Part of a small language model's weights.
Architecture: learned positions, biases, tied embeddings.
Each number is 128 + 24 x the weight over its row's rms, rounded and kept within 0 to 255. Layers, rows and columns count from 0. Numbers have three digits each. The size before them is the row's rms in percent of the matrix's.

# layer 6 MLP up, 960x192, rms 0.0793, rows 342-482, columns 144-191
093:119168123147123125166125120136115126132177164122169125117110109102124147119086120121109116140104171122152117115199141163122130135124119118106089
022:126138129130132104136194103095153144120130111161156129133125124107184133140122123136126195142113096144125158096137155120140130120114086107085138
092:135169121118150091110154160109156127112146115086138126102118151157115086129112110122163083104114109148078153108138120130177184131093122146109136
106:142161123122111104103178138087124143108121125137103155136086102122138144106146151123122134153143171102104152121109120170126145138127070107122166
015:097169119117126186106178115163116111130130131156138153149136174098130149168137139138122125170110160158129150137144073110109132131134079107155117
106:109130124127121108129116150099124133137137136124116116097158119098114129136135119088088140169123101128174105142138094137131160125169139117132099
120:180135139107121117130147128131131126163134099144130112132127155087146118152119135131140121125130164091112162116162178111144146085132152133105059
107:163164072131123087135153121130169140127142117120119117117111174138134156147156148100131128160122160155113148110147132109114117112140131158115096
105:091118125117126124084183126117126136118106141098181138166105123127138103117129106123155111148152153130117098115114115132113184138135115129131123
112:089115129136090137111113131092134117073134081130170138173113121150150133117152107168153122179118122140158141128138139170100110127150140135113122
112:151136123102116137159131061141128115139135121073112136117116163128122113120142085119088116160127117178149117091126098107135168094168183130121088
102:139166098123129113120135135116103113146144146133128128111133176137131149118104142084134139108116118148167114133110123158120165137147128132142133
044:118111149130111111073097158156151128080169087082155144122127123125135043119137114105147129116085162116149099135170132162130163108072157143126137
110:155153142130097124142146089129121164133139128135144156156146143146129131150110135108126097161132111114128096117135107160125104139122101152110060
121:146170124181113147127135124119139059103129128098210110141104131095116128148108121124163143125099176128143106144167109107159126095118158125140128
111:130142140149103134145143076118143128148161138123123128103160115119107156125159139139184137098122151130097107135128136153127145117157153150111140
102:131111100132120117155113136123143114125164099124195136114111179116167097160117106158122127170141156134121055136137118151141141131093135145149102
114:137101126126127119111135164122110140091113102116161132126137155143139094184102127114115080105107136134117092101165131124142175144116146097124144
019:122142167133084120123155145111130145164155125158081095152146142119128164121077123110124102118086075137118097147115148126100128120124140094081145
120:131119097199159141100112115114158118092136134120137106126152127137116155140153135158144144123127096110121142170138093138107126069184122127127101
089:120134138142086101129139136115145137137141173115153158121107136099108112152077092127147116130100123128165165116107098115130121125110167134119131
038:119135090119122109097130100114122115090129130141133108139142137121085097154156142103157133141151111141145137127125119156075143123126145101135138
112:158104066131143129096112125105128086139119164153174118150127124092109134121158109165135128111128155146158127173121156096134126120135169112125141
101:148126150133121095102125124134148130118153097131170155108159180120130154144142154096143122126129109164163131190139104119145110123111102152130105
031:144128152118081114127098132127098063128171084158151112112134161124158134118166098109140124135143158102107122104143134174150144152127155107117139
115:140158104089105108125189124126127159075123124096139138145164163139124149157130088119099137101132125127083175143131121102141138116143112115145122
106:108121135153132156100146128154122043134151142128102121129096092074165131144163052140096133162110138146141137109124123122100148072186119137134136
057:141150131180116124087119153150130155115121103124136163157135094129102092098140098139122149123145142109118093136119089102148153116138105149134142
032:092150145151116099062124122132115114110135105113112141124118132101143098138180153143144091125100126125170083118117119120125184134111176142165158
117:136111117139117125107125098106109117104158112156148167134185129102106164135140096094120146120163143137140158146110115133115148119126151114110131
114:153101116121090137121158133169141134111162119120107095139140179119124129142167098114156156120116111126128092140174153131121139142137118160103095
026:138085118138164155195146083114138133112111183146142089080142173114116115105148133130211130124131139191112136107091128126091115145116120129155153
113:151141166156081099124178175129089113088115124094149123140105150145161125121118117101129123145118123116138135113126081106112137113144084171143134
014:099168115144101167117134112100121096139120094132117179111124139094121102110126129124124093114102100104147108138100148103063150126101127109148121
112:127139135138142101134187141102154125135105152099120175125118139122117075140128121115177098146118137074143137131120179120096108158177162121120123
103:109099134101147145148165130099154106123144107098139167126162161088115121124114115126123108142147133140100123124125133111125135125085158114096116
096:129125144131092073112114114114117124153153104117102141150155150106134109151133125105113085101108129057117115116115149120128126133129070115125080
018:163156107120141153114131100107096125120142111115152122129124149132124105139113117189112118128165146153133131137109158157111125145139147150074190
107:153104110128152127045155144118176118163115134129164121154122124123112121168126131133142148122115139139098155122162097129107146139133135137096125
094:110120122188122145086127132138083135126081177110099134120139120108133151173134127098136109120128127120108130163154130129136105123135136139092142
114:118155127161127116098159106135098112118138118107128146157123170105113164142133115138110144123074190150156140109143075146136132113129114132131118
022:114131151116147100119151122152136111136124160130099100141156134103093169132145134087133169177119104163144133138129131134128146118177096147094127
120:126152134112149144087154140116163100134152101137120132113133127115142129129110159153157108102141105110119124144089108144112168088174150144118148
107:133125122133133111139119104129159094085138169110090115142153175121163125161098146129120094142134131133117070121146150112102130135109145125138092
111:155135123102140117123170107102174168144118109120135153130145137102127144147112093140146115120133128132142131124141174113119131102151152094097155
057:125141151136131113112152108123077134156137144159153090148129096113151084076116139090123133163100114113139115139153130136132106141141079128180113
111:153132107143108165132128054104134132115143105127103131111135158135124172156119110100104105125142106139077103137152138144118158130132122161084115
101:160154141152105128150142162102110106129164098116133166105167117148110117138135117135156119164164089126167112084129095140137102130107106142129111
114:140141142163114141154152128084159120103169089117175119117103119124115136122102119153157104151110113152118110104172118136131155097103146177103105
112:154162134112137075123106087097142119101156122087125172139134117147144145123117176124133139133094149119173098155118111112143148135091152151143104
101:123134165132072136112173120097139130119137164093115131168125086134149174147128158147138117145120127114065122097141121106133122109132070131122142
100:104161094119118118133155125153124123119134132122148147133128160121175090133128144147077135118141149177109142131128167131117150108149132141132099
090:161130114125132142142173167111182116146149095113141145129178105099125084130128090159156148144129113110145128151152138106101142148124123112127145
118:112142128119112137135137108151073108121125133132160154133110127126127161143148108153107114153094181137088109134099086127148091110155152135114136
017:131097106089130147163155136172086140114132134109123101077146171123121143135095124111144131130155131144091133123161127129076108132120124090140149
111:103158086133126099147148125144148088136134132132148124127148114107135121113154115117147150140092158096128133163125166148120141090117160143111143
092:159155109124151152145168101114162097189106140111132131116116106123127120107157117145178122086154144150120132097146117156162113120137131128115109
113:139178140138124128151128142098181117118151177128151121161089146114151122125128118119124135126134183126143097136140083093150107146113176123121112
088:091179143098105154141127111138090148091108154141109142176102143121149109112127113110094107108122131129108166108134128115120123110114146128114170
115:088132128131109112107133102110168128120115135131134100149116148107090119125119160149112080130140168137142150109204146097113150132173187093105095
018:105171118156094135124170110116149108145141138162118164176133151112100172157134126156123090133148129127154113179113114150142151128139096085114166
125:146127115150069125051143084107113137089107103132138121129149147092145182138158150137122124145112142106136136139127154158179129090122135134110076
119:095114109103123112119162083126113089143118146106155132168164133117117145167129128133113129133111169106095131132147118166148158136158134123141061
098:128156134160122152094121163114163147137158160143139118126185118091109111155100096103086119134140114114119154151139120119123103140122106103120104
078:117095140167113138128110051115138137122103167145127128117141118098127116117125140118105139125104138075139122095167130176153151088128139110127148
107:111130103140136103088117118108140096122121145116149127126092169143142091142180113097132105147121167065080122146117117123118158152157055158147120
114:123112113165100156110122161109157125120155121118127127077121173096139173141123146151111058179112169147178175149140125149100139124122124150095118
098:153160172105121112127137102157092127097126127083172140119157117133153132118130136121103081151111129130130121162152142086127123150102128104118105
105:125138110089149094102136102109143141136135118126184129111115138133138094106151138053137132144143184129126073106163083138109127136127131149137122
117:119159125113139132120125145157164122134140146118111118136138112150107138177161130138145124122164153112119134154139183139130121157125118104135114
042:123146117114141073114119114113143140146116171127108085126118185090111108138186135153158126120137113180114113090100130104094130157151140163119124
114:140135109116116147141152102103152105083171122082152120123133145110123121118131093127108101168142126142097164126170145129116176156135147124103070
120:120154122159101152136116089104138161078154075143150119122140180092130125109161139143122131118114126149155116141103123151107115077164080144132126
014:100118093132122097127152108102166116125107118131101135137133130152101159124150147099149132098122173120117116140109097132130140108159139157119095
025:100104108140136118097166117120102148102107155105112122112124121151099116135133118146110141143146125140151130144064116134123108100134101101144136
109:117142144132126163144170115106126129119127146096101124132152105108109111144118088135110083130107153127082131127127137137139139148173088123123101
116:179122102159122154089135097077138111110150117077128158146122152125066140128169117126141095140118100142133141118134102137131139119133118118098122
114:131139147131105138123135103135123139074104130097117139067115126083157168130096099134107081124107123122102096127179119178148148111157135159158068
033:095122115126110121094093126144092105115154145098093134130188132148150141137139139117124163120128113146099140139130146108115145157151112107114168
105:106158086163108122123134142134149121130156129112195146121100139098118133123105152123182082135133144106150080108169124151077098147127111121125095
100:095125134116139131160128145153144119137107089120140127138158101118124116132107076155188133132129119119166102124151122097136148102104115136100099
116:075133114172082151121128131141100102070141086097177170141124159136093168131134108090137131165123132143110119090161101165127135138121146117097152
114:100119110116145140140109123091146126130162107148127099147132102145131119156113155158085115139103117128120095143123127176149140146137085136114118
045:149125138157106117117131105098124110086160080110123179109135109147133070126191091125134122157138167111145102174150154134176141132122065102147168
017:126118113128105116076126118108121165126148151100148121091134110127124109143140108137151129081129122135108138142152135100102155148140149143138159
103:144130118118161100144147147164114103141127137139152156110165171125104090129142100111152082117128120127154139102144166094095116113144130120106064
117:155166091152126134101140091121133120133153129111131142141138127125128154138163108122147079145137146134114100121148104147104138107149165109120118
032:157165140152128085130110135128140052164089108110082125115088130111137124152135132110121124077099131136147145051132147147118070130114131108117119
120:106165127119107135130105094146125135111141141085151148161152149141096160117123141118127064099056165164103149125109096115105149120143118148103160
119:144155115119105127126121116100113119079152145146186118105101138104133139141068156110137099146128112196101128150182123116113144101154119144132119
113:092135121185156131122105107105129078110143119119184150133132122117145140125145161124103116112167116136149142172118134100159143138117143131109138
115:139157129115099116126132105143166113089134156135164175140164182139146115154172110086152125145086179149151097109117116110121152125173109140127153
125:126151126118112105126157144132086093096140160101116161125147133138091106138157107115120116137131106115145152091117145108099136137136133162110140
095:142154131085141130164152165126161162150131167116180163115099108137115130144127157160181107140140148125155157153084100125106117149124137109121114
114:151137117111148089128133112127146114083136134123167116140134192143133089128160105131155140147083135165152129099126084120104103137154158162139085
089:146112061157092114133168159118125095146120150105119131104161125144153132162150081150112116175129131135120126110135169122117167124116125128131105
109:106160116127129084148141132089155098107151133107157116155113136105130164095122118121072149119106131185129175144155163105158139123115118114124103
113:120141130107143159127171104121125145149151111116102146172113141115160130132114103089093137099123162150118124126143114147160194103167143180120085
097:143141145124123135128109109115110117114107151140112130134163114140170098108152110133116159112124111114160105151095146135174085139179135133122135
105:169116140128133095133138141085110121122129152144117136146128147160111138145128101171076118105114147122152150134151103098165159151130128110131112
104:139128096106121148128194140103117115130131047155121127113132127072153106115108116148139084102157090143193145106137129135117123123160109137128123
070:142118119138117087132117112135191154158125141132119080156106137110124152176139131118111121137159073170148106072105149116128152154132095130104121
117:131116097140107110113187104117128127133158079121101130144099175114105157113126121141106117124092099106118146181130185120099128127144097158113146
115:133142125110100153133152086150142112102161148033105125094109136123133129141091115125128123119136107108131114116147092089142178060176120127136110
029:127150116115112135096149090131141114095139178138130121108149093089139080158149142131182134148111087160144133137159119137117134109109089132140145
103:155146109150135139158139137145100113120157114134186148116074139077106141142147100097127131154084140126132090173145103166135106123101162100117109
101:190152129108115125092147110071125101133127120127133106155115137134118133137109135159130133148123134100097146106175118130176131105106159122109132
120:092075117140092172112161092117097133117126125101154152116097134072080122134115127152161145121135135114095092089173145115113168137128174131094111
088:129149123155110157139150118130140129145144143121095137123110134143107141102142129121110122105122120122144140097188161211110135122127125153114109
105:118127077136097157113148159116121132115119108146111132111129127038139166116178163084114129135142148141148108169116144140147112101176133144117121
123:097136101137083134129175114115104118134147113129140153109098195136122168181147135120105107153148143087135135109147134162147100090127102172148148
101:109151097145106150149132101128107156151128097122130164125142150111108134145117103123097107135180131153086126077116142113154141162123125109108122
107:112126143180085115117115078128128112152135138086158132093130168150122107140102102110115146125135135097124107109133134095149150109168135114098099
113:134172129112133094108153118151111122123236139133125110116093137163170099124155103140078121133085124111187130166131080158138146088152133129132111
111:173115143163161089120140129121152092116138130103149116106101151128104139146125073112100116155132102123104138156147178104143163112123163120128135
098:142149127166103107144131119113148118122128134100135134158151126103111182149125113094170103112107116152147148116093123116075161134136130113093154
091:107123074151108153100127128107146101131155151112127104095119091143168054123126131146136116163166151093102106142166181137157136133129153121127115
092:147151087129159094141165125115123128070126087102116156144148179142151147136119132129147085184092103120147083145121169141150135115158147135120116
117:140136134134147134128124161130174096066147128107146098091127141135109094169139132119154098156116133146139090105148080115137151135139147089121088
121:140126116128148152113172119111175123109112143109156104143133168102094166136108144132113090115150134111114095133141147176119135120132091128119111
103:105173156107120123142131104114126126138089141117094101104142127114139106154143083122156137088133135124134109121131094126136144122201149115111085
021:096140091111142151144150119123147096113139168131127106099147114139129143136178166103108152167164111158153135142078134097095130125146163114124132
105:112110130169138104104094167133143149139143121114128121124145147147122145136161111179136150147131155097175154142147088134150138098123137118120115
101:100128119167115116123104133127132101132114142155171131162115132078105113158138145148117133112113154141131076128153091168103177150107127149149114
029:115125107163126089133124149131148140126111135127109116137091151084143114170143149145155125118092127157119161066140103113123126110126101100149126
101:093109127175105131121127128148129120147126141087094129130144109107088086138153103108173126148130166118108092101177153113126157180132119133103122
108:178081155120084114173167128148088103114127123106128147099163132130137106160144101117152105118094138135163130095139091101141103111114104154140089
148:140128101113135122152147144097157081108164113063135121149109179109120139175130134121167086157131136168149138112161155157116124120132150136093084
108:085116143120120158103142170155111096087143154114147132114116138123136111168165088156119113129096130121121159151109109158156124111118133124129127
105:098137144133106133130134146166140120137149152102138197103135117106177087090186136092108090170106145146159148106157157125146099123131166132114145
030:112124088111119109123125139153115122140076139083118136125176153111094129167114154103127121148134124108128107118136130145106102133115076093139120
111:087193132127130160137133162110120177129110122116113140129134135086096104130133108111168103127150170090108106176087149164125132115117107132125126
100:150141150181141137123106127112167098135112105115115102083177140137126100134166128144121119170105143087106126145130188149144154122120084139121118
100:162142147127129089187157143064159102105133119136130132161132162122145140114132116122108126144118173086153117117110117168166109124086152154116098
096:105195158134151113139117101087163106148130096105132144121128163105091152136124151170139088132096125100119165126098082104128151119119103160098144
092:156151108169100118113126152117131085127138156101140160135139146110106174156107073074159147100115128140091150176118123147122129124156134131123142
101:144142101150120123123109142129163134102112143126163089157130137109128131148114147123192147146116164161103067168183155155116123096145137111117150
109:135135150128118136136141106139152151099158123096146183131106123120136161137088076067179126161102148111127130146109132087133134122132112121107147
026:143119088109115164169120160116203136167146139139135145143136122171165214126087152098124136084150150139111185106097150108104125123132125101109135
116:143144110140105114116089111139099116141179113122132167153135148088143143147138137109174137132128174109154091140101125115131168090131137145127107
121:119129092132115130068135126129096126142133117099121101228122137146105114149163121137098118098101147100156155163115131173131168073115123139141128
# layer 6 MLP down (transposed), 960x192, rms 0.0673, rows 342-482, columns 144-191
097:153109105138153151122176120106099107107147108105109132149120156125117117092144114137098170105127117159121117102097122130105144140135136149177146
012:098136136110126132150071102141113119137132127084110148123097084092141110156127131162132067130138148103156143135078140148105146128126121103153090
067:126126125080118093129117118112140128101113130177159121087135090187135154133119112156178123141154140148137110148135142139084145110158132133184157
112:147114112119153110126123150107138127134151119183129150133129129129133138188095138089139077108164088091138120126136141152149111098141151106100119
009:151060158166156139138124093112099170105112122138106104129128107161109148125106123140108157096123113140140115107140174131150100140167139108161138
103:097148079155143135173102117133163126186084112143142144147094165143147113140130139128141138131118123132104141088172110109152124142099098135142145
123:138156124112103166148160109101117125070117110131111141143166135121145154102108121141113132148178104170102153153134117112114123150110128139117163
099:083160174137105160127122149166128111153106121127141132101112157141129079156116101113146130144147123133105120132157123153114101111128153124119120
110:103144103156113126099128148130141130102092124130084121129096116102144095145115103122129137105144129105131141141134091101152121161144160109150123
120:143117111134109112143143173093147128136193085099140108085126106105155169119167140129153170094101144151098133111121135119169109115168104098181143
113:118121133125108111080074146121130127160140146134176133139128119174107141139120153131166114116148099120130105121109126129161120115116141123117170
101:105100104138135131170128128144115107141112075132121107128078116145096116128176177124122120183126143133131151161100121106150148119101137144076107
026:125106137142075145144154106136119104126082154111112099127120139144164174126109124145116121147161097109108167129103146112135092153147092138099145
115:138109130139150121162093107138143106127121136120121103133130122132126121120103125116130128113109134121118152077161184092157140146090142122109146
123:104130156153125127112136106120101137137099133135091083136094150149144102118144121114114123163119106095149154104121117141152126128128113134121063
112:136147119134057161143109129098107116109115134126168120152160113129122103120087147166116135143138086137151126071125158138158126144141133097129087
107:173145114133159127120129123128128120106129138133103150134121082145096140118089117150150166136128107124120118156148149137119119109160074182148111
118:137184135120086116122156101122102088178164131160125170110122127123116137070145158108137178151116144131143140163097109125104123105143118175098129
011:116058146115091108116163106086090106070088124120155157127152120144151104111150141090109122089087148128133171163143140129145136095144137112155111
134:157125111112166152148160123127120155133144141139191127133178107149171142108142158126140097121106119160096149103158085118142123104126164109120130
099:152125139127150110112140143131104134097101136142167106117144079125092105121157114172128151090156108098141117110117118093126157153115130136114108
023:145111114137132128159171158122137123144121141152129157138121116161135149097061126163117128097134148130102154117118120110154119143167114141162140
109:111158160125152108175142122163117148119135119119123116089163102142117136128152125119104123112131134131145101114119112158155137137118129108086103
109:109141136168111128147079131107157107100131117160090101131118116125089164102126121106138131114142130131142131077099128061110089130086129137152142
016:123118140133171137133122143149152172118078193121112152136103113131112126127133116145138156126144112108146139137150110117142147171127104188135121
116:087144136124074121131080145181130127135119143140121132129150142108168123135155128068133182113138130096078118095146153163110137127151107107128151
109:143117123179176136142161142122118141151110111101155102111104099134123117134138130133133117091100142145112105151079152138122142130109164107113150
050:124108100089108147153110073097159111122160123093101127134119177132138164164132144115138094175153130146143141115146180158139105133112113112136126
019:116097127143142148154161130118133124105111176117165110132114110196134145106087087124111144134177116142093129124143119123162100121112109154140129
121:162120118140096214168136111137160087102127114150119153111146148135095097163115112125173128161131118110112098154117126113150109149104113130092068
108:142159107150141098123173132146101108141121134128160093125142145153130131135143131100173149106160118146141151084096132120107142124106150119121152
015:141146079122130132098132129126119143161116098103125145160113093148110138117091135097100105131139157141123131107139104132134141129173141124156118
119:140123095115118114120136091121137123138179170123111152160139177081098079101135106130129146135176127143164127157123159163107126110125133187126152
009:134092123169104107103191122117112132120138140163086127126161097130148144088137159092117123150091162148098156147146103160143150113143106083142171
115:130138090107136106149094100093104144131118103087121123103139170132155094122097112168067077106158127180171134146092119121122164136140113137139135
104:155101116132178126088098137120107141108136128167106181148092132175125118158130150163145076109141114159150110122112142137135195091142128149127141
104:092113173145132142159115122122114146079113105146144111153147125146129137125106094130149155146136147139132106115161151158132159142113128130123170
010:091126134135145144138119160110126143181107110135095134143114111102162148116107158116142143156118096114117129119102140094150162115102177113147116
111:083154141100114166164102114129128121127143132164161131096124111099090130169098107154117140140119095150082118129089146117141147087124142120111103
098:075166110095132129117114079116117124086160103166125153150178102135137121111168110095171149145115118139120121107124106105044151128144089120194152
116:094094153098117137150136161134119069141124115131088135131159119139126099143123111092132120150187112114151145114120097111116098146161168117150107
013:142102132156136124144180140093139135086155122101183158148100136163125079135106135112125142083092161121157143128142133127100124137144128131154167
122:158137125136103143160137131132118147139128103146137082118141159099152090112177144092146110153178122142143144094156077092100166104099123114107134
101:185100122129101112110122157136145180138129109184109148127120111126153138171153110100139163113136105122134147093101134175182112131138120124116161
107:108111132122156136116109134119127112121127155112118139141123129134161118054158147154115133130142115099085102131105131139119102111098110114127133
069:117124104134130149143130129134156131089125117092100151124130138141118121178155128126121146120163140122135145128138153122136142134134141134012136
118:156119126177134165115099139147138094112113144127085155131148097127090085133108116093081184119092144144109159133100139137095112138108164142130180
100:093082122139103123101086119148101151118137125137101140135109135128130136093104119104112176070140117139115132099133207094131143137156129134146131
116:133119117101125138094123135129118147163108103117115135117173091142158153157155143119157118134157131140136115087117131179126121125162119101113171
104:130180123109130120125110095157117129117123165127059096109138131145138117150104163115118147098111109132096114154128098132086112127130114133158127
105:131141139118100148161136153118130112127138125160159117100144147104103131136129152142101158148163103129125114110133124161116115088131138160142098
089:148104137141150099170119127149105135121121137133118118105107106102145105081130123118141161097143106127129105126142119123099160144167124146134128
089:129139148143137124130121132121111102117150163108118124113076110124127139144122123112097094135157097116160095103111094121106114137116145125104138
120:112178166126139153149127152134132132150148153113144145103107082086146164151129122087128114107101136146108128150131171104135098160160128122107132
010:164137125089151116107104125130152181166165132130137112148120134125115156108129138138123111145105129136127145121093077131121128132133119126147125
110:059113142132162092110170176134093077109141135155115110115143117161147122107130160135133126120138105130120165144147115086103105152141083130153154
079:113101115076149120097147174117112106125136137109128145165131118112120143118115129093086129135133137106127124155116167129129115108098167145168119
115:074142167115144117110114099167128150115111122119124103135161174154117159101147150167093106140102149153138158096146117112142121146155125126159122
088:143115133158171130167145125161122165152120098165153142110182099104107096154161145131159146120127097111132134104141118111163104129118111103108129
113:120159108111111145143153110119125188141130144131125142092094183147153153122108123096143105146105150132152126147134104182137133114112130163160135
010:117051158101148125145166122109124073081076149155131115125133117150120132113115132127115166094092117137131138096161171116166144140143149126152164
127:091100155165158165131142160118164122114105106154114116126130097129166173131102103145152121182087138124123121125133129099116118159140165143124196
123:148131162136100183128163120104114152110162124049083136152113134122120130087144086115122116139178104136138122138131141125156101109106167097114157
095:105153176095113146141134099125122097127106123111091135105086146119103114105133148127109142154143116183077125146149147119136146151091125120163102
069:144080113098123131147120159134131158144144092137141077129122106113135157123097147176159128130128134123168121169115126137124089120152153102176120
103:155105100126149112109120133118156120117137069120174174127097123143084111119110084133134144120160109176150139127138136112090166147167169137117159
115:115112161164123133125154096116136111148141105109146104115086148068152101149124125141144094155108122116163108122132083095148163159133109142133125
105:138086100152137101102135100126106147080128122132096162123120120143086168095129165117160157171154118138115162101102146134104116087159142138134157
109:121110134135168179112137119122119100093123097110151128118126138115163115179122143147153132125133144121123121132132095168114132137080104159173107
128:164116135144101095142151132159112135137075106150136072152121119123132123075133124152154131145131122098149100111174106115136099126138138148148116
032:126111129131136150121137101124113124078142131124137161124134090155098111070095136100125122135146141101111138132168142151137130118139121142189128
121:107150128099126158139122110128133121116128128118124104125137155102098113159116116119161132186089152184134145104140147120088123102137115131162087
117:124166151144152142114146111133152120120122159129116134169138148114134116098148143117138102115114124090092150124132154139104128144092123164107159
009:146092141116148094126113112110105115124154163173182110098140136155124139133104116151141127095129129112137132139159115120109147152140109156139163
013:126174126074154129175049123123158149138140107177154120128123130136132154127144114113157139142123151153148112088149117109130145154105143108141128
104:145148137123094130136164142162147105138154115136118133113182150145193130126135137125140141149144105151134151123161129140121116085126109158151124
124:074135122172174134142095125141142090107126113163140162113080118142089119127087129144129102134080123120137125118076165085097115135126145112117140
115:087110068106135160135148134123089111132082108143159121149116143114131132112114103118092116085127145161104070122116169147117153135136146119120130
021:157140128131124134144134154114165160126128120150168127146109129129088113083111113104114099144111128137119130153133104143173133148113137130151127
111:136132129145102156100123122140096131090127153105090151130146118145068168124160146109103133090136078149105121128106141101128123091139136126147106
095:083154082120143129114105154094139139128179133110141137121064155173130105139144141172062110166169149134105112148117101133179147165152095124123129
114:146125176139160151117123163156097126113119119144099138109121111130114127178135109093144129139127096123113148143122128114098116146113153102125102
115:110104089132144142139126107162078154153123080116139101140102117109143107123114124119188134117093152132113119126149136120137147120121114111133127
024:104129143130092129130093133169182159146124149142171127118092156121142155132099158140151132145118098158113132120147117121140079160113180145147107
010:087135105130137151144113124132153145132124093132121122143125182126130142103135118121088102164151106119125125114120106149136115081110108132188116
101:124163108096120130150149137102109096126145105152117096118145121141137137113084177113074106131149164150075144163155110180155140160107122175127143
119:110124107133084122094122090115118118131112107144132120122138162130113140154140121127126158162082132156130151120099133139124163174152127103125127
021:123087140123132149098156094144086167078164156150157153113129130154138122086123105087123100157118145109106102159150152151157175139137143129183120
125:120156170122139117149103105156138107158135114140117161100075141150101122191134114123174141161092139142181150066147110086096152111140127143114104
122:103158085169145161150097156137118140145083112111108145187112128109138091108138164161101104163136113114102165125135130155112102144122115107106124
109:121125126155138102137135110138137111077100113129144127126084126150113174127081136124152135119148176126149126111131132109110125160122142111123095
121:095123136123124119163149128154117145135114067149140118132148094120167107133164124151153149123088105110166090142158138120106130157068144136133123
143:126049125171098143121106164167102099102135170111144099153133120081124106125139116134135087118094110151182133113150115138094133145153123122122138
089:125150140146104154110032112110120129102142124120115115112130127107079139109140095149102150094127138138108117098122104137090107083176104150137097
121:128077085144178123114133134093144145110141141118130162153125127116115121118124093118173133107159151130135137122077160182141135120116161086159081
099:144114171116113128092126118163136158148100146152172132151154098106111111119149119117146179113113144160142111120160093140110140118129138123144162
111:143138117091122189111080107123130115159093116109124145114117102133075135136143137125154092098125115072121134087126087153113146151152117127156172
115:094083158113118142123110154118124100106159141110116111115113138117166108152152126097100120130127106110162102108118103117142144158140117157060175
099:111077116126148094120153111144135131149135106134128125148123141091084065159131158133154099086139091138113116107118125066136152139100167130128111
099:097108133110110166192142143147140146118136156103142082163146135111084115096166142123099102145129144069141125108134139145098099076123171141147136
105:130112103130148116162136180118149117127143156159100146103148169138153086117129122116161120144134140123132130146167121125116150139101111138129131
054:123151109130136150097135133135119121106122109123133141114134159111113126101141113118124096145087188113120121138155162107117154142160159145179150
123:136112123145168082125088101081143140125148078128133129086133128102145116149143105134135108157177070128105136179165103106173086130112148116098137
114:116092104177137138155112138097142105122116125140158113126162092116110140133131137129151140147156092111108123091156159107124121117119164105093157
017:097091120150147139172162107121134142124106107121126120155098118181136133107074110146086119121144186145102135116103161105159128131154143132172125
103:117109122099095158117143167091136129123085098116105118153136144154164122128146096115129150112158099167107137151142123113153113131139138144146104
103:125141129139120135121088128119155124162146141135137143131139150112177150107150131142129146151135069140143115145140112138123106125078128118109115
126:149169104134150120141160155109144127098103145101082132120117125154108142114172154155095129091178107133091126148114108134086118139175163108113117
088:167124149121118135130181089141115118086124109108153137116158090095121080126118117111147121135133121165089129103108086109147141089144153136164154
107:141118143077148095130101139144135144116102117178155139132138089135173111161135176110136102139156115108092142123149149149133170165114145123152111
131:164130121123150116144140133158135143157126111116157123108121140089141128128171161116104140092137141099114100148129135114110098117132178134115127
099:135130146118122128134150148133121117181103123124137140139127116156150114152110138117124105178147110098160112139157111128125084172100157122095154
099:112129103120113085149122161147138163145092124116137087125127108125117099118109141163174117117155127158105127145121137072131138141146139081091114
113:146103126152138147117108144125115123127104152126135117194113134121082126120100165110084147152134114120120125178154144101062146143155102160110124
118:106147122159166129103106118110151182149108145116142170124133142122137122171127137132119111128108114121093139123143122101108116099074100120112095
101:127147100092139166113091158103146137133127103126134093131116109158129119153156118154100154141150084121117102126108127157144151126137133098160132
079:140096142113127138101135110140153118124116109138181125128167145100114155104103153136136164129109098131164130129146083138128125138121074138151073
083:148148118125143129128138136132120130146158115146138112121172072118135138136116118118110157164105102103092156159147082150126107124112106139109156
121:097096120131115118115136084123104102142132113155115149169153135125099133130124103130133102108112130122126106122130157135122100125147139127090163
121:123119126164150158128124107110107060106134125117148130137130142147199114131136140092111130108126130131136117147155147145112137118121153171123198
110:125115086137171106089079135100111135142150119131128129145093129139135103111118147110128139086116119080133141132143127109149114121075104148130141
013:154134131145133129109123144116130133135137084130160111134089139144130132070099128118120127121121128112113119139156128145122160129144122158131171
103:147155133160125153119134141152101098164101156128107170112161136160150120119163162085089120123142112134127177094122114155067111169111138102135104
079:163100090105134114114135143138133129116083144135098112118134138125131135119110145099116097157110095122161125128129128129136105144152172121164130
019:127112132145130155128138095101075129065154112120141134093139105157110103087076107118108121126147148114117107145149165145159129133159144124174106
103:114134134112140116158136118141138122099136120166123115126148105129131118109144116117147118088156098132118155176101096147098145122150139128113137
112:078104102090101159107149171142168098093099128130084133129125089138116142129108144120088142083147135090096129105164158135120085123154162155128137
116:124136079127129139126128124112148127121127126093107126132116168127117147173152128098130098148126140138126136136124155143131132114134113136061097
112:118143129157072118140112082098159143136124143168088148117100149116121161138109101094105130141123141116118126167119135099124127169136130135138123
105:154149131094123131120111099155113122091074164124088122154111160187122103130083107158144096141146103153079097105165115123122115088113100102132117
018:138114175111081127113128105114122134104169096185143134115122123155085137066153124125107100091097137150096133149131133100174147144150133114155138
112:124134129143183119120096135159119070109124125130171113104129147156134133152107156135171119167177138132091161114144133125148114129129135130132108
097:145144132094094116145164123126120146114164121147149138141098121077150119122096117145137177117123106128119111156133113044105085133134166118136088
100:124111162166130107103133117093125119115082160121092141131133152134127130138123167143108155182126116156146162103106111111180116094138133123131127
096:116147117150147121126127123136104124099089138129150101135167090187149136103129142092137178060144162132100131124116133121138176111154160116161123
089:111138126148075141087119134122110129160115119137138102121159084147133096099128122176131173143144170105115086136103126147142148131088125150161131
087:151099119130120156112107130099091123114110145124156106094119129101145138131141133182147072115191130150108150148075129149155135143083075130102114
111:133112133138176142133104116136113130111140112110142105082148133158124167117175161153141137121130100161098142126152139131072126120100155129156134
014:145132132125097112081140120134074097123100152145084129128149128091111120086124131112126100135114092122112095145124131166148160117144141119171125
119:180165131121125070180119142119155154139135112099171115141129109105139101149103106103106122164117106148147127152113158122132080109152140136075122
123:133111143139113158112120087167106106128148126149107122136088119107137150173112136112147093199108138128138146146108086100150161118117127120115139